Weights of a small transformer language model: tied embeddings.
Each number is 128 + 24 x the weight over its row's rms, rounded and kept within 0 to 255. Layers, rows and columns count from 0. The size above them is the row's rms in percent of the matrix's.

# layer 3 MLP down (transposed), 320x128, rms 0.0921, rows 139-205, columns 0-31
size [103 102 105 101  99 100  91  96 102  98 103 111  98 100 101 106 106 101  93  95 102 108  94  93  86  93  99  97  99 108  97  97  99  87 101 100 103  92  99 109 106  98 110 103  96 103 106 101 101  99 102  94  97  93 100  91 101 101 106 107 104  94 103 106 106  89  98]
[[ 85  68 138 153  95 175 173 169 118 175 142 137  84 128 160 150  93  90 164  94 117 136 147 116 129 128 123 119 133 149  89 118]
 [ 85 121 110 121 110 147 112 133  75 136 149 103 129 140 151 109  98 152 137 139 119 153 140 137 111 152 113 174 135 104 136 149]
 [139 117 110 151  96 160 134  99 178 127 135 121 139 118 100 124  85  95 126 133 115 135 125 142 174 104  91 127 118  68 101 123]
 [ 61 135 138 137 167  93 147 120 125 107 106  86 105 115 133 102 130 144 154 119  87 135  66 133 116 124  77 141 148 121 105 113]
 [ 97 104  94 131 115 163 156 110 130 136 111 191 122 154  94 153  99 137 170 168 144  97 120 136 121 136 161 143 115  94 120 155]
 [122 109 153  99 128 173 110 159 147 125  83 128 110 121 111 141 131 133 151 118 126 140  85 178  79 147 158 130 118 120 138 155]
 [124 149 118 142 134 146 135 106 147 129 141 104 150 115  83 148 135 120  89 130  40  99 149 126 113 140 185 121 107 153 163  80]
 [149 140 144 123 129 134 101 124 130 126 160 155 116 123 195 119 127 137 122 106 152 110 166 127 178 193  98 103 167 135 104 162]
 [163 132 160 141 131 115 158 126 117  66  82  92 145 103 161 101 132 103  85 118 138 137 143 137 135 125 125  58  92 112 130 115]
 [116 133 112 136  83  81  97 132 162 164 103  81 145 103 113 133  95 112 151  93 144 148 146 159 122 128 122 116 145 121 135 141]
 [131 140 150  99 114 134  96 124 125 116 121  82 131 137 130 123 102  93 206 159 123 111 119 117 143 107 127 140 101 132  71 106]
 [113 134 130 108 190 117 137 132 143 117 153 172  87 123 152 124 148 134 151  92 133 149 138 139  49 136  78 157 135 157 107 120]
 [131 147 151 132 130 129 117 111 111 149 104 118 126 148 142 148 164  96 138  99 112 123  97 162 136 116 125 119  68 134 156 119]
 [ 83 160 169 132 102 116 112 103 147 130 142 156 136  97 129 123 133 147 116 102 161 197 128 146 111 156 100 114 137 126 119 172]
 [143 132 147 140 120 148 162 126 152 127 126 131 164 149 152  88 121 127  78 172 134 157 142 121 137 203 157 138  85 129 171  94]
 [134 139 191 110 131 107 138 146 137 106 113 129 132  90 118 115 153 113 114 114 102 166 126 153 145 139 117 130 149 117 107 162]
 [175 107 117  73 114 145 171 122 136  97 136 105 165 155 105 120 146 140 134 134  98 166 110 139 123 139 190 117 106 165 123 134]
 [114 120 106  77 142 129 136 101  70 169 100 104 125 149 109 123  66 146 144 155 137 175 167 148 148 111 114 121 115 154 135 119]
 [163  89 130 145 131  89 147  97  99  90 140 136 187 114 154 153 164  84 125 125 128  85 108 133  91  96 152 146 103 120 136 104]
 [114 148 146 178 170 119 121 133  94 110 165 148  98 127 158 154 156  70  62 121 134 163 116 153  92 114 120 147 139  85 136 132]
 [142 190 118 121 115 140  99 160 125 126 142 133 160  68  76 124 125 137 101 137 142 132 167 111 130 125 147 132 127 113 105 158]
 [133 133 105 101  52 136 122 145 116 101 120 103 152 110 119 135  91 153 120 106 129 127 112 109 115 137 123 109 161  94  86 151]
 [ 96  78 106 117 152 145 137 165 162 140 118 149 132  85 140 110 159 152 101 154 179 125 129 144 122 152 120 176 147 153 145 143]
 [161 145 139  83 130 113  93 131 163 130 153 142  85 129 132 159 127 122 142 108 170 111 122  97 153 131 107  99 101 104  92 112]
 [146 152 158 124 172 106 146 138 114 146 153 137 139 122 144 134 146 112 115 121 134 105 134 108 164 189 108 105 159 118 137 153]
 [173 157 156 102 184 147 120 122 146 137 121 120  89 147 137 115 137  93 158  78 153 141 150  91 107 117 140 119 129  99 130 141]
 [137 137  54 131 120 133 159 124 117 137 121 137 154 177 118 163 113 122 114 158 108 155 156 124 128 153 124  72  92 137 135 129]
 [160 156 127 126 151 104 144 143 148 139 168 159 135 117 137 133 149 116 109 113  87 139 127 129 130 153 121 122 133  94 116  99]
 [116 165 111 107 147 137 146 142 137 127 120  76 121 146 105 118 176 120 132 122 126 146 102 148 123 132 131 158 115 120  97  71]
 [143 137  62 125 146 116 100 164 121 159 150 134 108  98 104 140 125 113  96 153 124 135 142  99 146 112  82  77  96 125 118 119]
 [ 93 108 183 111 146 132  79 139 139 130 148 108 161 104  63 159 102 133 145 103 119 138 117 119 127 108 110 151 112 135 117 147]
 [119 103 123 162 178 164 113 137 155 126 118 147 138 131  88 142 145 157  98  91 124 133 122 111 133 121  98 150 157 101 137 100]
 [121 116  89 100 142 147 136 104 132 129 104 120 140 123 117 146  63 189  89  93 139 133  98 120 135 128 181 140 130  99 120 117]
 [141  90 102 181 126 152 122 133 144 129 139 143 154 133 114 135 119 114 139  54 138 132 134 110 141 117 113 135 138  95 122 147]
 [162 107 117 131 123  66 131 126 105 152 120 142 129 121  99 135 146 101 154 144 152 139 129 142 134 112 135 146 162 173 104 162]
 [143 136 108 125 142  79  72 160 144 131  86 127 118 142 122 149 164 120 130 120 130 102 148 124 129 131 125 134 164 114 141 152]
 [131 124 140 124 123 111 148  96 135 141 129 135  84 118 150 125 126 114 114  81 160 117 154 152 126 115 130 103 139  48 159  91]
 [117 150 168 125 109  76 114 136  86 144 106 148 119 129 137  83 115 114 126 182 155 139 144 114 124  98 140  73 132 142 142 177]
 [105 125 119 104 129 143 136  97 146  82 141 113 129 142 145 165 133 151 115 180 144 108  87 124 119 143 129 138  90  87 105 159]
 [162 129 160 187 118 141 136 101 131 151 155 155 132 116  84 151 107 122 124 132 121 144 129 129  98 136 132 148 130 175 187 116]
 [162 145 122 124  86 145 107 150 150 155 139 152 110 132 113  61 159 106 153 131 130 135 120  90 108  87 138  88  86 130 132 131]
 [138 116 159 142  94 120 148 144 104 143 149 130 108 117  83 102 129 111 166 155 124 143 113 127 122 132 129  79 123 133 166  99]
 [117 162 101 108 115 168 104 139 112 182 130 151  83 143 133 122 172 105 146  88  98 146 149 124 123 129 158 122 113 119  80 143]
 [147 182 137 108 166  99 123  88 141 117 129 149 140 141 140 184 137 104 130 163 119 110 103 152 125 131 127 158 148 151 108 154]
 [127  90 128 124 117 143 162 119 154 128 125 111 133 106 158 134 171 161 101 110 131 121 117 131 154 127 109 158 129 153 142 111]
 [ 97 105 163 127 128 152 115 127 162 107 105 131 129 172  86 129 112 123 109 148 102 144 158 114 109 150 133  80 123 206 130 122]
 [128 101 132 161 149 165 155 152 120 127 172 100 121 149 133 146 135 123 129 156 114 134 108 156 125 101 159 129 126 121 114  89]
 [ 66 126 142 128 123 117 137 133 138 134 154  84 135  69 138 122 148 103 131 105 157 122 125 103 103 106 118  93 126 173 136 161]
 [132 138  85 139 149 153 143 113 152 105 121 127 159 103 129 150 151 142 169 109 136 100 163 131  95 142 140 172 143 132  87 109]
 [131 136 115 153  98 168 140 166 123 129 135 107 118 118  85  69 108 124  66 138 104 107 114  97 144 116 152  98  79 133  86 102]
 [ 84 102 141 128  94 109 161 108 129 117 171 131 128 143 115 124 132 110 142 101  63  92 170 115 142 150 116 169 192 116 119 156]
 [ 98 131 106 136 156 141 146 121 159 134 135 102 110 177 150 155 141 106 161 111 147 155 126 111  99 128 112 105  93 104 110 115]
 [124 110 135 150  97 124 125 137 107 137 103 127 130 105 138 125 127 137 147 117 117 114 134 143 158 123 122  98 138  92 147 156]
 [142 133 153 178 175 132 144 155 132 150 125 152 111 114 149 131 110 114 133  97 118 133 126  80 110 110 165 107  97 118 113 166]
 [128 150 173 119  98 138 132 198  99 119 134 130 115 133 153 156 119  97 161 161 110 171 156 122 126  71 132  62  83 134 115 154]
 [124 124 111 143 148 115 135  83  85 149 158 103 176 100 140 145 154 141 102 158 109 145 105 128  98 141 118 115 126 161 124 110]
 [110 136 121 116 116 117 102 127 129 105 128 147 146 116 100  88 122 145 135 108 122 139 154 126 132  80  89 166  80 129  71 134]
 [129 114  77 168 106 145 117 105  96 153 145  85 105 169 133 134 108 100 140 106 149 146 139 121 144 105 154 128 155 148 155 157]
 [137 134 128 143 135 129 118 158 107 134 120 127 159 121 101 135 104 103 111 128 145 144 124 154 131 156 168 152 106 123  91 123]
 [119 122 107 183 141 125 157 112 102  88 179 170  82 125 110 151 120 153  89 144 159 169 159 124 121  82 150 158 106 126 139 137]
 [140 111  93 117 175 100 103 120 118  94 147  92 104 144 146 146 155 120 148 131 119 132  97 138 120  94 126  79 130 115 141 113]
 [168 136 151 170 137 134 143 155 165 158 116 121 132 159 111 178 111 136 133 133 144 128 134 133 137 179 142 107 135 141 135 118]
 [127 147 145 140 106 145 110 122 128 157 114 134  91 157  98 166 116 169 147 126 147 156 142 157  69 164 113 131 147  96 152 136]
 [119 156 109 137 115 160 144 149  97 122 113 127 127 177 147 165 116 150 120 105 111 112 149 153 119 137 126  65 138  97 130 111]
 [154 184 111 123  86 147 149 120  85 136 135 136 152 127  90 135 156  97  90 121 163 104 137  93 125 124 117 116 113 113 169 107]
 [131 128 150 129  71 172 125 120 148 163 114 137 130  94  73 145 101 120 145 168 127 147 137  96  91 109 149 168  92  97 106 113]
 [130  78 150 121 112  64  89 130 118 106 147 114 134 142 120 137 128 130 119 146  85 122 165 124 166 112 127 112 120 168 118  74]]
# layer 3 MLP gate, 320x128, rms 0.24, rows 140-206, columns 0-31
size [100 107 101  99 129  91  96  97 105  96 104  99 101 101 102 102  97  93 101 112  99  96  95  92  96  97 103 101  95 107  94  97  89 103 102  97  96 100  96  98 106 109  97  93  97 102 101 101 101 102  96  90  99  94  94  99 101 103 108  95  90  97  96 100  92  94  99]
[[122 112  66 148 170 116 168 161 118 164 103 124 116 141 172 119 143 104  85 136 152 142 122  90 143 140 114 119 158 129 120 147]
 [114 119 143  99 130 141 154 135 131 137 100 116 101 146 137 142 148  95 138  89 115  79 120 156 137 139 117 116 162 127 123 131]
 [120 127 104 149 128 157 112 106  71 109 104 149 148 147 126 121 142 145 119 136 169 166 127 165 123  87 140 117 154 152 149 158]
 [127 125 105 131 159 122 115 198 134 190 127 122 130 120  95 138 121 174 110 146 123 108  94 105 118 118 142 138 114  67 154  98]
 [144 132  88 136 137 170 190 116 136 164 154 110 116 114 117 102 112  96  98 153 134 105 109 122 159 120 123 159 157 157 144 135]
 [138 152 146 123 106 120 128 111  99 129  84 132 126 127 106  81 101 132 144 126 135 153 121 152 117  99 141 156  95 117  77  99]
 [173 146  94 143 169  88  97  84 166 120  93 144 137 123  71  95 112 137 142 165 134 141 162 142 127 158 126 117  76 134 193 128]
 [119  93 174 125  88 160 125 134 129 144 127 157 126 115 129 168 103 124 116 110 170 111 125 128 192 135 135 185 159 146 169  85]
 [136 177 131 118  88  98 119 118  75  92 165 157 125 156 149 145  95 173 137 121 139 147  89 138 145 106 120 112 133 157 168 125]
 [158 112 119 112 143  65 142 145  85 156 103 137 135 104 147 134 159 132 127 173 107  98  84 127 146 100 130  97 162 131 134 106]
 [124  96 135 169 161 124 131 127  93 136 122 120 152 103 111 149 138  94 168 167 129  97 129  87 148 118 148  93 144 168 133 108]
 [122 144 140  91 161 114  92  95 110 139  82 106 145 105 134 103 115 140  93 146  96 143 108 109 147 174 106 115 162 139 109 126]
 [ 84 118 140 145 116 146 131 106 126 101 149 132 146  99 126 114 160 128 156 138 139 113 117 111 159 142 129 118 148 125 134 139]
 [134 132 171 151 118 117 179 101 161 131 112 125 123 142 112 113 114 154  92 110 148 159 120 132 103 114 152 174 135 132 147  59]
 [110 154  85 125  82 118 116 119 132 138 105 106 126 137 117 145 117 139 112 138 104 122  65 138 126  60 105 150 118 158 134 150]
 [133 105 160 139 125  76 151 129 139 113 125 129 143 149 130 119 134 123 152 154  64 133 146 100  93 129  86 137 148 127 144 117]
 [121 109 150  81 138 141 156 153 117 127 141 169 104 133  88 173 109 117 100 130 158 151 114 141 112 122 119 156 149 162 117 130]
 [108 140 140 118 151  79 146  86 135 157  84 137 136 101  93 114 184 135 111 116 106  89 104 132 119 103 143 148 167 145  90 116]
 [140 126 135 113 128 132 116 138 112 109 144 153 124 123 119 105 126 159  91 100 112  92 147 115 125  60 139  87 147 167 122 136]
 [134 144 155 132 110 130 136 137 103 112 118 100 112 150 143 148 165 127 119  76 119 115 112 132  90 143 121  83 132 158 117 128]
 [173  65 159 144 123 151 147 102 162 153  84  93 155 125 151 115 107 152 129 167 138 106 126 122 129  71 134 105 159 145 111 163]
 [105 148 124  76 134 167 109 144  92  86 182 159 128 106 146  80 145 130 142  98 111 135  88 171  80 140 100 108 179 184 139 136]
 [174 124 138  70 130 141 136 139 123 115 124 128 139 150 179 149 127  93 142 121  96 147 153  91 164 103 156  73 101 112  93 107]
 [132 183 128 140 158 122 133  98 101 133  96 121 149 151 144 101  96 114 122 103 121 123 115 137 125 128 137 122  77 105 162 143]
 [137 155 107 179 123 112 156 156  80 108 135  90 103  84 152 138 124 153 145 140  91 180 109 153 135 107 137 153 103 117 116 102]
 [104 129 166 137 122  94 127 130 121 145 124 119 105 117 100 143 126 121 111 132 119  80 119 121  69 126 136 125 160 102 102  85]
 [118 168 106 152 128 150  79 125 169 122  95 152  94 124 115 104 109 142  93 161 129 123 152 106 143  93 148 150 160 130 135 137]
 [127 146 205 121 100 141 157 146 128 115 148  97 158 126  83  93  77 117 166 108 160 158 136 153  90 145 130 123 144 143 147 163]
 [121  87 103 149 124 123 157 167  98  86 118 151 128 136 136 106 150 117 154 172 126  98 121  90 138 135 133  89 117 149 136 123]
 [129 136 114  92 169 115 145 137 108 125 139 105 102 156 189 186 140  93  95  79 124 141 125  99 154 103 144 129 157 175  79 149]
 [152  95 132 100 137 103 166 122 116  73 123 138 133 169 119 119 138 163 148  56 138 131  51 104 115 146 105 102 101 149 123 136]
 [150 170  97  95 106 128 106 171 138  97 156 136 134 101 133 123  93 147 119 176 145 111 105 121 149 136 112 116 161 152 129 182]
 [106 137 156 128 108 153 160 128  95 123 151 172 148  78 104 139 155 108 117 138 133 121  77  86 142 170  93 132 106 111  99  67]
 [142 107 144  78  96 115 102 115 156 137  98 125 124 157 101  65 120 116 141 118 115 130 121 148 116 113 114  97 184 115 120 132]
 [ 98 130 110 187 140 136  86 113  81 147 133 116  91 120  96 139 109 122 123 170 117 117 183 159 135 144 131 152 139 134 118 105]
 [140 129 136 134 130 115 131 156  88 101  85 163 171 151 143 101 133 168  81 150 141 144 118 142  78 149 107 121 130 161 154 149]
 [109 159 156 143 114  94 123 177 123 145 143 143 117 124 149 104 110 105 114 122 162 172 123  78 143 118 144  99 138 142 117  44]
 [124 156 190 127 153 132 127  96 177 120 143 119 135  79 147 109 117 108 136  99 155 114 126 115 136 172 134 124 156 107 143 106]
 [170 126 126 133 147 104 113 130 129 133 110 128  94 133 118  90 131 107 101 128 133 137 128 145 144 116 130 130 153 127 118 113]
 [112 130 161 127 110 122 111 115 112 130 178 160 141 112 117 120 103 152 137 130 119 129  83 128  87  92 132 134 151 153 121 165]
 [140  98 138 157 119 138 104 147 151 114 112 109 129 115 146 140 110 127 111 160  83  83 108 161 112 157 115 134 139 114 126 117]
 [136 108 138 115 155 115 167 106 163 143 126 112 122  97  95 141 119  87 144 162 142 120 127 126 157 106 131 126 101 107 114 124]
 [147 199 156  92  95 134  86 132 149 143 156 121 135 175 105 129 106 158 134 129  96 127 174 159 145 168 104 122 134 128 144 105]
 [118 126 175  99 156 168 150 107 133 122 139 152 166 145 149 137 154 104 122  87 158 108 123 138 169 158 134 152 135 182 108 129]
 [110 110 123 122 145 107 123  92 141 158 152 139 142 141 143  78 150 133  96 113 156 126 124 138 157 100 103 154 111 107 163 126]
 [113 149 172 128 115 148 103 145 105  87 175 127  95 109  86 149 122 111 151 128 146 147 121 163 109 150 163 110  94 120  91 138]
 [153 133 133 143 145 102 143 125 145  91 114  98 138 152 124 160 131  96 173 121 132 141 117 180 119 131 110  87  93 150 132  92]
 [148 118 132 123 136 124  91 143 142 148 107  85 100 110 121 121 153  70 122 126 121 174 128 117  79 165  99 128 147 123 155 132]
 [153 117 107 149 143 134 108 134 148 121  89 137 117 158 153 121  95 155 122 130  75 116 132 131 145 141 154 145 108 123 149 122]
 [129 134  93 108 153 123 120 116 144 144 109 155 106 127 111  85 103 181 102  93 110 124 158 122 134 128 183  74 137 114 120 104]
 [139 158 115 131 154 159 123 113 185 164 161 127 157 122  91 131 110 168 125 125 132  98  64 174 136 128 137  98 157  76 169 138]
 [126 148 107  86 148 102 136 139 140 175 137 142 104  96 152 139 171 128 168 150 139 121 141 132  99 169 124 132 118 136 110 123]
 [112 122 111 148  65 137 138 144 131 117  59 113 110 132 130 179 119 115 131 159 137 140 143 151 114 136 160 115 141 166 176 127]
 [131  81 118 126 125 111  73  77 109  86  83 117 133 111 109 137 157 126 116 169 135  95 142 154 139 125 148 141 172 143 129  96]
 [139 121 143  75 146 137 150 138 110 117  92  93  97 176 134 148 159 107  81 115 148 113 125 144  96 163 166 120 114  74 102 122]
 [137 144  70 145 149 137 113 165 139 156 116 100 117 170 156 128 114  95 104 141 116  97  85 135 132 143 112 110 134 107 120 136]
 [114 112  98 127 124 147 114 147 124 149 123 112 139 113 100 132 109 111 106 127  73 129 132 174 117 130 119 119 122 148 138 140]
 [139 153 116 126 134 100  98 166 177 133 157 141 164 142 136 138 124 110 161 111 122 116  84 105 156 113  97 123  80 105 133 139]
 [148 129  91 108  89 189 133 167 151 144 123 138 101 111 129 127  96 144  97 127 137 144 116 144 121 143 134 138 137 133 111 142]
 [117  91 119 153 140 122 127 103 150 174 109 155 146 104 135 130 152 104 121 148 155 151 142 127 138 182 132  91 147 131  94 108]
 [161 113 127 121 126 134 119 161 130 170 124 183  79 125  83  99 116  94 181 153 112 145  95 146 159 122 122 166 130 102  99 145]
 [132 120 164  61 129 159 146 154 114  72 101 159 140 132 121 136 118 113 105 107 143 137 117 138  79 126 123 105 123 134 114 115]
 [169  66 128 122 147 175 136 111  95 138 118 116 135 167 170  86 134 154 130  92 125 144  90 126 120 111 105 162 107 104 132 133]
 [164 120 152 136 167 107  70 145 144 136 171 110 100 114 132  89 114 118 154 104 128 127 152  94 145 130 111 104 121  87  98 142]
 [108 126 158  88 141 124  90 132 154 106 117 124 153 123 104 155 127 146 155  82 133 130  99 113 134 122  74 111 163 122 142 135]
 [122 135 148  43 129 161 155 132  82 146  89 158 141 167 162 118 148  95 121  94 137  94 132 135 146 154 159 116 146 150 141 115]
 [102 102 146 169 126 127 142 150 148 151 112 124 125 146 125  97 141 115 165 138 139 150 129 101 114 111  98 140 111 147  97 113]]
# layer 3 MLP up, 320x128, rms 0.258, rows 140-205, columns 0-31
size [101 104  99  94 172  91  98  97  95 105 105  96 104 103 108 107  98  86  92 107 102  91  97  98 106  99 101  97 104 110  96 100  97 104  97 105  96 102 106 103 104 117  96  97 104 105  96 103 107  98  94  93  92  94  87 101 100 100  99 105  88  96  99 107  95 102]
[[108 124  94 148 174 156 114  91 113 118 140 126 123 101 157 100  85 150 116  82 158 142 124 121 117 102 146 139 159 118 128 149]
 [153 127 134 120 165 107 127 124 162 129 116 152 126 114 100 147  99 121 101 133  80 110 152 128 152 111 130  99  94 107 158 122]
 [135 143 134 143 100 116 134  92 129  84 149 166 114 135 110 126 104 148 128 163 106  93 131  82  98  95  81  85 143 126 159 139]
 [148 140 125 133 128 137 163  82 122  70 142 137 118 154 136 132 141 117  90 110 120 132 102  96 146 105 114 127 121 189 105 122]
 [ 99  85 144 127 152 140  91 141 102 114  94 140 136 137 114 164 155 176 161 103 111 105 144 125 105 158 148 127  88 119 102 106]
 [130 143 128 146 123 114  86 135 115 166  80  84 174 103 132 148 127 165 166 159 147 129 137 140 150  91 115 158 111 139 106 116]
 [119 120 153 174 117 137 120 128 153 123 105 120 166 120 122 117 137  93 127 102 118 118 114 101 111 130 101 112 131 145 174 120]
 [122 126 153 169 133 139 131 115  95 152 135 125 127 128 110 127 132 111 146 149 113 121 123 162 128 108 127 120 152  95 103 116]
 [102 155 131 183 120 163 116 162  88 147 176 153  98 124 118 190 119 155 103 134 102 144 103 104 147 137 142 119 117 149 117 113]
 [124 152 195 142 122  97 140 143 152 173  84 141  74 128 107 146 143 132 167 121 118 125 122 142 135 104 160 143 160 128 109 112]
 [137 142  90 130 123 146 148 133 145 104 132 136 113  91 135 129 177 122 116  94 147 130 131 106 117 121 113 144 131 113 119 116]
 [129 205 114 137 145 136 148 158 121  57 133 119 148 127 142 114 115 148 127 130 114 171  79 129 136 161 148 157 120 167 121 125]
 [107 178 169 153 160 162 140 128 111 107 163 100  88 123 125 107 136  90 100 115 156 100 145 177 130  95 169 149 141 137 169 141]
 [ 93 113 152 132 157 112 116 120 140 116 137 118  65 158 135 145 128 149 123 131 154 139 109 115 154 102 132 143 161 116 149  94]
 [129 118 115 121 102 146 118 136 149 132 104 193 147 116 164  93 110 118  66 100 133 135 175 108 150 123 110 123 153 142 147 140]
 [124  90 146 150 140  81 109  91 138  95 160 116 120 140 158  87 172 146 128 118 131 145 133 119 130 172 124 110 129 137 150  94]
 [118 116 129 147 135 153 140 150 179 108 123 126  58 165 149 143 117 107 169 123 131 122 127 146 101 179 127 146 116 136 107  85]
 [121 159 114  87 160  96  79 112 109 159 146  99 121 125 104 133 144 134 109 177 160 100 102 135 140 141 111 165 125 135 103 135]
 [141 150 164 158 118  94 108 138 125 180  76  78 145 122 124 124 159 107 127 170  82 143 136 148 109 149 104 152 129 128 141 154]
 [ 94 138  92 105 139 145 122  92 181 117 133 148 156 113 108 118 132 115 148 128 165 127 157 144 131 134 115 147 124  92 163 137]
 [123 118 118 108 140 118 134 133 118 103 156 132  90 169 147 148 147 118 138 121 162 123 115 131 102  90 147 145 142 143 103 106]
 [132 131 112 137 152 109 132 146 153 171  99 159 176 145 131 142 105 177 134 153  70 129  65 121 149 133 126 128 117 137 129 108]
 [124 100 119 147 121 154 106  96 152 156 124 132  97  81 145 121  82 113 158 146 149 129 129 184 113 104  93 156 142 112 158 127]
 [137 119 117 117 114 159 133 116 123 134 117 162 129 158 174  85 107  92 119 113 104 113 127 148 125 128 149 112 133 127 155 117]
 [141 139 143 154 164  88 131 179  75 163 175 121 133 122 102 124 116 163 126 104 120 130 121 169  86 169 149 124  84 113 107 135]
 [142 116 140 134 126 131 118 110 123  79 104  60  99  98 137 150 130 117  81  75 105 140  62 141 149 137 132 106  79 123 116 126]
 [112 155 108  84  73 117 129 104 114 127 125 149 106 114 117 132 134 118 123 125 155 111 131 168  78 104  83 120 134 132 116 156]
 [126 111 100 113 130  83 101  94 165  86 153 163  97 173 184 146 146 124 130 116 104 153 134 154 130  99 123 112 144 105 145  93]
 [143 115 107 186 144 146 145 120 137 118 120 135  88 115  97 179 173 184 148 166 120 115 110 142 126 143 110  91 104 147  96  79]
 [128 146 145  84 102 141 111 137 156 211 148 182 145 117 137 158 105 142 154 112  87 154 105 111 100 130 111 147 123 113 150  95]
 [132  95 131 114 112 133 102 154 157 142 119 130 128 127 105 152 100 190 139 155  94 143 128 160 133 129 140  86  90 140  98 127]
 [ 78 152 157 141  83 113 118 111 146 140 150 155 143  93 147 105 128 122 102 130 154  90 182  91 131 142 152  94 132  84  92 141]
 [133 182 138  78 110 107 158 135 109 135 144 138 130 117 113 142 122 164 115 153 103 101 108 123 121 151  98  85 136 158 103 112]
 [141 119 131 102 131 145 116 101 162 139 107 124 102 125 120 156 120 183 124 132  98 100  79 120  93 149 103  98  94 195 127  99]
 [ 60  88 120 123 130 158 119  97 147 152 122 140 125 144 138 101 182 104 114 104  64 140 168  91 142 149 145 150 170 104 108  95]
 [141 149 196 114 176 111 108 124 143 129 135 147 126 132 165 133 101 121  81 108  92 106  54 117 102 122 122 135 113 140 132 114]
 [155 107 145 131 122 123 156 135 140 135 136 117  59 122 127 114 175 127 142 114 153 116 150 126 105 134 130 131 132 144 125 161]
 [124 149 167 137 171 123 127  80 163  73 172 186 128 111 129 114 142 128 106 109 159  99 125 140 124 176 145 149 131 148 149 109]
 [151 159 139  94 112 133  92 106 175 117 130 146 134  85 134 142  72  93 151 121 123 127 107 100 136 167 100 141 109 163  76 147]
 [155 107 129  65 108 134 161  96 131 135 144 129 124 155 120 103 107 143  94 121 156 145 108 112 135 173 148 125  55 124 146 123]
 [132  88 124  69 120  72  83 155 115 108 150 151 112  88 128  80 116 151 146 143 117 143  94  92 140 154 158 107 142 140 125 146]
 [141 121  96 129 126 131 129  96 139 139 150 155 130 107 137 121 126 152 146 136 130 135 182 112 125 155 153 144 123 125 111 119]
 [ 96 149 135 121 102 124 121 132  85 139 141 134 154  80 144 140 110  70 103 141 107 105 110  81  96 129 138 102 144 134  75 158]
 [141 126 114 143  97 147 120 103 123  72 106 119 129 123 155 117 147 155 189  96 128 128 126 137 125 144 133 168 153 108 144 115]
 [111 147 119 156 119 146 127 157 140 121 124 111 168 149 133 143 116 143 148 145 101 125 112 126 129 118 128 122 136 158 150 100]
 [109 116 145 102 107 132 101 128 125 114 154 135  95 124 140 102 138 161 124 165 128  55 103  33 165 144 102 129 162 136 109 109]
 [128 145 125 130 141 110  89 129 159 103 106 161  96 140 146 166 132 111 105 135 121 118 109  83 162 127 132 122 155 104 153 119]
 [104 117 177 124 134 151 162 111 127 143 124 123 132 100 114 117 108 106 142 104 113 145  89 153  76 135 163 158 142 175 134 145]
 [114 186 139 110 140 127 109 162 167 116 134 133 135 170 107 151 106 115 153  90 164 141  82 108  89 124 128  93 138 172 146  92]
 [ 92 153 141 113 107 152 170 146 116 100 117 108 178 112 117 125 111 140 134 113 135  97 214 131 131 154 116 132  68 119 116 115]
 [105 135 111 116 159 143 112 154 168 140 149  94 100 129 122 146 151 178 153 114  95 122 125 147 159 133 150 152 125 164 111 112]
 [160 165 159 130 146 162 113 126 164 106 139 123  78  94 111 112 158  94  65 142 111 160 118 125 131 149 128 126 131 170 125 122]
 [122 112 133 132 111 145 127 129 132  70 105 171 102 132 130 149 143 150 106 138 116 138 112 137 157 124 119 121 160 169 108 162]
 [116 126 103 174 128 126 106 148 154  77 160  95 118 143 146 150 118 130 112 126 173 117 119 127 151 105 156 160 117 126 148 141]
 [148  98 125 146 139 126 109 113 165 118 140 164 167 127 105 124 127 108 134 118 151 109 132 111 124  95  92 143 113 159 147 166]
 [106 145 142 114 114 122 126 171 136 115 157 148 141 149 129 116 141 146 129 103 138 114 114 129 118 104 153 140 137 126 112 137]
 [133 148 121  96 160 105 120 131  94  75 129 130 151 165 131 168 114 100 146 173 131 131 112 154 104 165 130 134 144 130 154 117]
 [140 143 178 144  88  99 147  99 126 127  97 119  67 115 113 143 112 129 157 151 134 145 147 150 167 136 121 133 143 115 111 100]
 [ 74 115 155 127 132 114 112 101 134 123 113 132 147 126 143 134 124 106 133 128 115 156 118 110 162  91  63 135 119  99 143 141]
 [145  70  99 116 107 131 100 103 132 154 120 108 111  67 120 140 136 134 130 131 126 113  88 107 101 141 134 104 120 139 114 158]
 [132 135 121 109 137 139 151 154 122 141 123 154 109 134 124 135 106 107  89 135 105 101 120  84 154 128 138 115 127  86 113 130]
 [178 139  86 134 142 160  97 113 160 115  90 167 102  96 104 119  96 127 120 126 131  83 126 121  82 106 134 161 127 111 156 138]
 [160 145 119 113  96 171 163  92 141 116 119 110 150  97 109 120 176 151 128 166 105 148 144 181  93 150 114 170 126 154 127 164]
 [122 152 146 141 148 146 119 147 113 107 158 134 129 120 143 117 153 117 146 140 153 107 157 103 173 143 132 113 121 136 114 125]
 [126 162 107 103 174 147 154 174 117 100 138 100  89 164 187 142 134 154  97 116 132 141  73 152 142  97 137 141 114 137 154 105]
 [131 121  98 118 150 142 141 157 130 171 136 105 107  95  90 119 108 167 128 117 148  92 142 153 118 123 165 161 122 104 114 112]]